Weights of a small GPT-style language model, trained from scratch on English Wikipedia.
Architecture: LayerNorm before each block, biases, tied embeddings.
Each number is 128 + 32 x the weight over its row's rms, rounded and kept within 0 to 255. Layers, rows and columns count from 0. Numbers have three digits each. The size before them is the row's rms in percent of the matrix's.

# layer 9 MLP up, 1536x384, rms 0.218, rows 1423-1439, columns 192-383
101:122131115137091160118126094155112174128200122155148131153090107142145116130200139185129125141087143124104116144115160125105138124152057124061126110122102106130134138178193119125123147202041119146099162042173082097162094125106080119137130169113186105140090099126146115123139120112118175159222122093130092097057076063116088114113064176091173065137078078155194067142067164133092099058183164178169086085095175162149147120136129134090117153102084110084150171136134147160116175186153169107142136064170098078129141119143134115157082169104083074114128188109189191137146156085129184128
095:175108104117180174120128136118103151166111156141140123126070141135118115136177161170176194149077123124083161117124133114157130208133093122116078157115138161136155159113110144140042087069144167134155120138122110113182122080133129118108145145105138115116119160144104053146127124068148114068085137126080115121134181103081137116126061140111053161152112134134084110128150109168196190133155077123135116154120090144152099141088148131156130170151113151113160100152101152110135170163103108216178152126108105128165133108099159107115139137197144114087163147131108170140167087120172115132
097:087217083104090145115105086075062163133133129098131171158126108065167072215135116153171112077115128147131104136120117061085136047139045093135149120110111163096166099131153163165173131054101191085122091168119103178121140159155125138135162205132112155097122121135118150144115139155138113150150137144168151107071080161075157096110117158156138143132174141144171139102123134183156132139113202115134059172168106112167124117174092053113103107132148049143109100130165123137119134154156059116130189139128144098177105120114175041123137068143155084129104136117099139140141098070131136122
096:109119119123098136114152154105098133153119077168087159173119143115167117127088163146085100177096191165133112107115125130111086105134129140129136096115160108065121164092130081176114129174113103169117154156086103199177193118179099109122151147084163152147116128140153112136103114161129138155078152164064195134142115099122101083199052141063156120103129108161143123148142143093149149087114134121155180159126147111111117128136128133126125125133145138154155093067098137128076148123133138184124149183141151171151133136187201113143138071141144132044149132076090144161148156155107126134
099:142132154171119099177140147102114123113148152140154123154086123152093152131164174061071147170156125065154123070132115146092148105109118161136087146116106106167135140121152141133159108163111141150124077158129095132147094112113120143104125123075128147173128129191152127125117096159036154108141145185142140183181141082138077105079131065121144100122078183148143176097114129080190124147147099117114174153152166138181190107151085047190194201130183143108113128159056081143039118151105103133144122151153096150149174105116152153073126182120093178155046116123165138127181130088052123157
101:148110125055074100181084128155154117128103187085115092093166113149123120094117037131111062140176092101164113109089217119141130122170090127130113098127148143125152121114126077083146183146077096108172092150094121109104095098114121086131124175156121119179139194115145163103141111163124132131093085144160124115164119085159073128074088181158082172135150130169142072133124112105129101115134104083156115136165195113093158124125081110078122128131201132139125155116140138124153087155082126095134136139165130121147114143118179117122107064091144051143137134161104100148177103110120084135
093:095109097102134106132111166111111057136116129065096143086113162115164165071085146165127126151136157172149096160140127141120115173094179119123115119115184113133153134073122078138124144167141136145116089204150136094114171162071054141075129094144133090156154109144092092102070091081103090104177149105172070133114131228104118088080122138121102136146117113099072139134151145114179125107199100182146171173166142154149140140142161132164179067139146110161101145130143089118213107121121159154111113158136134061145112179054157132139102151097110103089108162169146127138124144135134091146
103:090094094095125111183135152129115123137140140147137067131114132159116076124152172093137127185152112122127118168171119125116114136123140186087161089118186113123186172207093133041204124095104133055152116128121099174162121189121097140181153123151091152087138156119123139126134145167113151125120128123152180110105136145155111100144102165138087091170149139186095129153131164130168115157080134054129229123117151158167156100216165089123133150121104195157189105116129092148130103123083094140157094150153140087121108145070176060133091119103082131190045152077104163148127162080077130158
103:097128115107152119183162149121140127122132114149122085176129130143165156129161109092132112163139130152138074167122089120112123143127167084153149162097091090188140176066156093170136098115147101125083189099168119139140135076114142119121164112063072050128065139101078115107147090079113158144126134091106116145125122075142136131128068137198057094147134187149131114146108164175150117072123076140099135108105125133141198142111132088124168127135136121166177124122109154114132179147112094120124122107153149174118129135149139151106138147101103150126101179138143128122120105158086149134
097:092135173059125096085110088194134112126165151123180122148112118105075178171120102104129113187096118101103121105154111135067138098058133120186102170139110144096122111141123109148081155165073141115137121103107070140171119057100100111129086115118106156163165174180151101091126176188132141128133149169102070131126170120093181162153145155121140179178128116174114148166154073128114105139093114147128117107014186123113107130166092094163132121096132127108166191116129166168099123113101143144118137140087148125134171112176081137107083111143139080153165203195112099124118113129163106139
093:111096115107189157132109135070133149143037155150108113169078118076096124088039160186079128082101156074119089112132101177149122151101136149068159101144106155115095117113165122120120120161112136116146194067161147178144119223122144123103112130110093151160114127141119162122118115101109099137091199104131125091169131131161141118149149104148111203098111169141099133102096048157142110085141136135130111144115109121133095132102135149111081049053151139164105153145137094129149133098119164107130174078146107125123098096133169133186155144114135151147113089109123163129158186152125173079
106:156147130144144127088189102104184127109101119102146144090164197115083088113136175225075099145117110110103114104078130114098117105130158057111110111116135137106123127075191082166091140106155145131134093137135126104073162168115154117123118123091125140171117135140147121133132186094121100135153168061100147122143124144057059110082111189166199126121104138132165118117140158111110128195091160136094114109192142081124132110152125184116147106195104096138115085179141118193142153100124152111121112101143055125059097088129116145131124100163093150123163170130145158117186047105162156135
093:092110102116122062160141144083166086192135119097107114119053095111133181130092116076067140115099101167145151162151077149116189121121182105143077112161147088160108091139134139161133113110121121152157143092084164103085140114148126112160118071091089103128150109117083125115130183130107071077121105110101183094128143114144079155074115155136181113103137172156156172150185135138148110118161174112111137161063116148136099115153146114150201197133170118082096134113137159129179106102154144109109099156122131114116108133126165120175119079151107101066145132201193093164183122104112105131
106:154170123112196131066131143150091062097150146148099066110091119147101168166160122149144059127125118140141162140140156090110074130106137121089077065105131136151137115140169128103172133210094095163103168142120109116131168127139078087128138128159098121128147105115090127138093146158154152110094119120128083113114127124077118108095211091141159118184132189033161167125128141097178138160084120130078213112146083134091110126137124122100138143145146152151112162145157132110096138139103116159169088144078179105190149117122127108119148129160094098102102081112108120124135130142155141164
129:148033074104148082196134125149047181147091122182124140096137133107105105122166129111143122169161138098182113125074152132110134141189112117149102119163107128155155070032129120097112132112130069154128149055100177155167167132127170146161115118095046150116097069185111127173082147134141162194158133045181123111129112147149114143153104064153125117155132195094110071080134178137111193144130177122110090104112108175097140148117110089139086144173087123142156058123110180111147194160136202147152123087156145143092117161102146182145121115128094075104100118095080122119128120093097160156
100:135116126139124137153123158124142152114142100155139136175136202171110136190133186081147142187122131105110173138122116117098126124094125115123086070053150136072171135157182104178143146102134204108121126162149098171184164112167129057093113173128054136136122139068158077100060108142150200161138098148118106135116139142173150113065086124122133073128119118139131085141153128077183121120148128121131118126112101135175135133169127073188136063146127096141135120130157101153153179117131163035169124099192131058116108151111155132120101175167121069129113139089131085121083117122157129137
098:100136150100106104054112121188103134150120138165099112103122109178139137149090161124108149163141148163114122104167117132138186138148104120122177107128122090116099106144139150096117057131140222134111125101108127174151087161089151142077084162130190121086079106068179149123157148117111090115139149069149088184134112154140164190098120130135062125104122151149133172187169150137111077099200134113077099109133158155092144146154134148168073154121116124128126108123213079063174167214089069175145144149108096123143129138147127126138146150152125118118156162126127196175136178076107112087
# layer 9 MLP down (transposed), 1536x384, rms 0.175, rows 1423-1439, columns 192-383
109:114098122132104148110110132110071113158166111103113143171138085112106146120131162112122132118133136120095152111133141180153120157115111064131064112123123180113126122147104092181089156146221154229101091168098138189087157112117115140178145127088067056160154137143213120120164162092119118120138055170125068136150093072141066111098136068102158119090159155162114172136092112089095078130166070106138120131114143170145134098043201125134148144170141127098154078139169214119072107105119092159117065106158154089171143129205074171134138128087122131150116079120186129131127101113140109132
103:188146119179096106115132106154162135127157096156081106110117122096101127131092161159126041106135019082123157164084135082134127127169149104189112088135135087146146159191106145152150111138100102149117147096173142114162177132196138137088202106128092183164178153073149108128156048108144118148084154134135124168144152134167098128124142118142119091162134175154106090136127145138128150124108081172118125146114116234166128154126117110123162112131097135118130098130142157118135139129106145126144164099111137142136137098095149124124139104171089120091114208121121139064124107137170152104
103:109131104154143123114186123113146113153120133125157119114130145155088130154149137133088116170118077200091120139131092166113122091191239093102161126119136145179083188116100095134163100140182140120119114191134130161136127131149148162134144170125098060189135093138120120169104091098123125101137100139124129146139116154137069164119094139157184117140108143165146149123126101114168061139109171156161142118144144096121112094139197109128145115108149150135099075128137211182149083173136111135125148137154077121108124090153100148042108203106151119074092041116147137173151161111064173071
093:138127101104094066162125088154217164163133143098128101070120144168111095167106116084127049221163114124104109195097110146141154151146139077114164121101119168155151103098124122076101121117211146122095117083142143115060158147103127118208166122174183130146173126133124109114092085115131161105144134128148130125133126124187114160101080103128132167177138142103102143123073084147104176120163105073098057155178067102106122091147085118149144119106123151178172061174135106136127147112104076100121153082128116123166117115133112122180101069149172124107126123216069075156133121122137136122
104:103185165136133135125065159093155136171124177130105122118144146162110104128092107078152168071152075141179088090113095123122094177154133131159123114089164115180063167115021104157109122171131152094152084126180100166192194160128129167113124109087152094135147128061144084138144123101108093132092110110113139138136150126156213098129098142144159133124176116137110099152134192092157125104101129130108075112088143099096114189115200155104122107132065064125135067134135182137158187166155124103148144166170124138124089152120057123127189127070092123108104155141150157084114165136127089121
100:167167133123095104119115131097111127177135151169103139125148147088142167131122111171132184095084206090100109173120112131101095079144139080154116183181139131119138134157128166106150147128110118147115111085160094116152146099113090201152145132101100096092136102089157148112149107054144113166106040153169081068153149138121155189102142171124123150148110104193092124101099104117099128179114213115165100113153135129092146099126148172094143174146119165133108127143147212122114152073157132013159126133096133059162065115096180127097113052110127113150104122112124128112126147107136146193
100:124134079129135058139163097151159088179164150212112212102150087133154145162115159129089151073132119096158109141118099104133111137110108144135073155097113118140111059041134099096151142145144111086132146138094163108153175118110115137142155100169127170104199087116132143114152104137115139195173136144098098139146168125122129142144126102171237096164112088113071128123159160143075116117102197118129095164125126079126154155116061139136144183110097117171124188177162176072112095186154103088099078144110111122163092091125158151099081146142109130133147108101095149089157173117171070109
107:092164157162140132151082176124079139136128160184129110132108177087094103127142168113128177114139127132156157132071091165182100137150165162106120157160116128102143139147138090124123113093143164166133097181134114068128073178089083099133117133092207086134167135117145084124099188108127107166154170165118192151125148123125078115114117166130119131107027144115145118099128116122061087183149105144138193054141194135137114088123131067086106214154136144128166128173125152133151139137118099124080114215103139125133089125153099131124129139128087129106080062107074123139084080122166137130
108:118091126136116060175126141110111173083134171123096123162064166138138151141088058094162170200140117140149104127154083190124135127085139129091139123115170123062187166147119128121125153061112134130095107139150093142170112138121167153089118119076097073158083144117103136110079141127130176104067197164091161134138125133175095082085125137127093060079123139124137107125074154130113143148141118168104181072137156047153128067102091123025195185173076116190109140138085153144160129160135129123152172101124190149174150137160191103092156157122136197155124137098150126138144153160145161107
085:150148079101120112158102108166160215113110149172120081084138126144168080091096109118140089160098114129106129089130123105161131204148110166105112123082112094132138165127161126174126080072172113114110078171142118104134127120171147137135100121121132101094136115095089186165072109092130076147109156173160147088114076138158094130126130102077111157142097151092123130127052140116092123160127069110061127142153120083115084148111098150035137122147136125122121129094183077177107122143170086124107143117108089140086103152068116123155165159163156135134127106112087124097132062104170192131
093:108116181075118112184111122094143118130104143159100131127093098173114056171157210198127108121123165139116184108109132084151095100085099137173076118148158104143124087152126066132129140135108127114133085181196131124104141045096166139135104151156099122097112117138135115138067188120152099076139154182062128184092112084139166132135176175129094153120142155137132116092103141166166152136138139127092081112153152142125102143141130083115169177072176134078104154087173110175147169147150061178173088119092129082076149143104166176130173130183103105081127120137097163132123105115153114133
089:100143147154056106120088148092078115150119133122108147090105157092095123100106136157126094107117113084222138128131096066173120152109111125178139118170147135164102121150169132105117192111104172102102122146122098191160132132140081139157136112101178139121128151085078203179140105084070128111113128133004179150108100115159115161117111133130158158158139073106102109128100152174121154100124130112120211133134079083118098155095108131135157093137168134109046101101099115096114161157092120098125103152089097179130151160147147080125171143137073114196118128141144137171144118135064137141
084:177155080150162126115161101034177115123179058148137120095100172154162160139164098159106105192147110156109110097136080096070120161115174143111082149135107060076080076123110170119182170190123147144109130146136130117144135091081130165167129120132092151109093150158120145142114108093162165106176087073202146105132096182108154101132160124145108161144150092159124106177117067162116091139161137153092095141151111143160147147115127079116125102144126096118146125103115138129035126216170141134167162163185143230078121205092160134165096132101105107135133086088088114109133118123120117117
106:065175136127168087163176130099103161195139180156094134131182128110162103128082193127159122130154083101101067133073108120081159148141120133111171106185161095118092087143169155101114132160137109086180127137139146150175216118082122118136101091140121109125147171123120130154153144132115135120136127068102120145127113161096092113125105134158190145110087093096107172091169106163176112136173121149142139101142093158172123080157136127107142182091107200131112111213143143106104131107157148111178083181119131110127100152100148122136109127129219174169189053100120120102146160091136086092
070:163141162079130106201131122164078156115136124103144059152152095096093103130172164118122175087155130143136119111127150176151174130102148146150114118140111160131132117085120161132098140092117151096120123131092150185204132132207123155110131100096046121084081144137120160068100130182152174127156145154173154134141154105055158075183092116130110178072113077097118196094127231162101119106104143150114145081117080127121141153075091161127153130119108104150076097156117090085135095129151114114161186131089122140132090113102071149135099185104171075130070081083085144121126058132094127133
097:134145070140198136099118112126179156139115133106101131132076100175107085109056134160112163177140075080125141116173143148122167138146157087156086208180136153106155112110138122078079071119084145209106134145147125131099161111108065147128087134122067106116126120064152168136085124125133194081135083130171128137144162165129136163104116117133101121110138069154140142120138118169066099076108094206084139205100101160069125096135166111152178176159136153116180092109115133186154056068131134073144120163137135129128122118141191117129119188101115152168124153157098128145104172160117078085
097:174106120145135093165086100130174158160077190167100141127103100104151083179138155102114099140154105149085153178120141154125069153117106146113150075142156118140143105183143118157120151102090161122173102172120155084141116146102160143139142123125151141145060132171135217127105139111189098121230137131100108141141179146168099164122141102157099124056132117159156073137158109175163108198099133088107105148060109123084142141115131128120055156146130178136109122135110170122119080123155094169116102134129068170147136148129079114102138106151217191155128105095142129133093122161029111143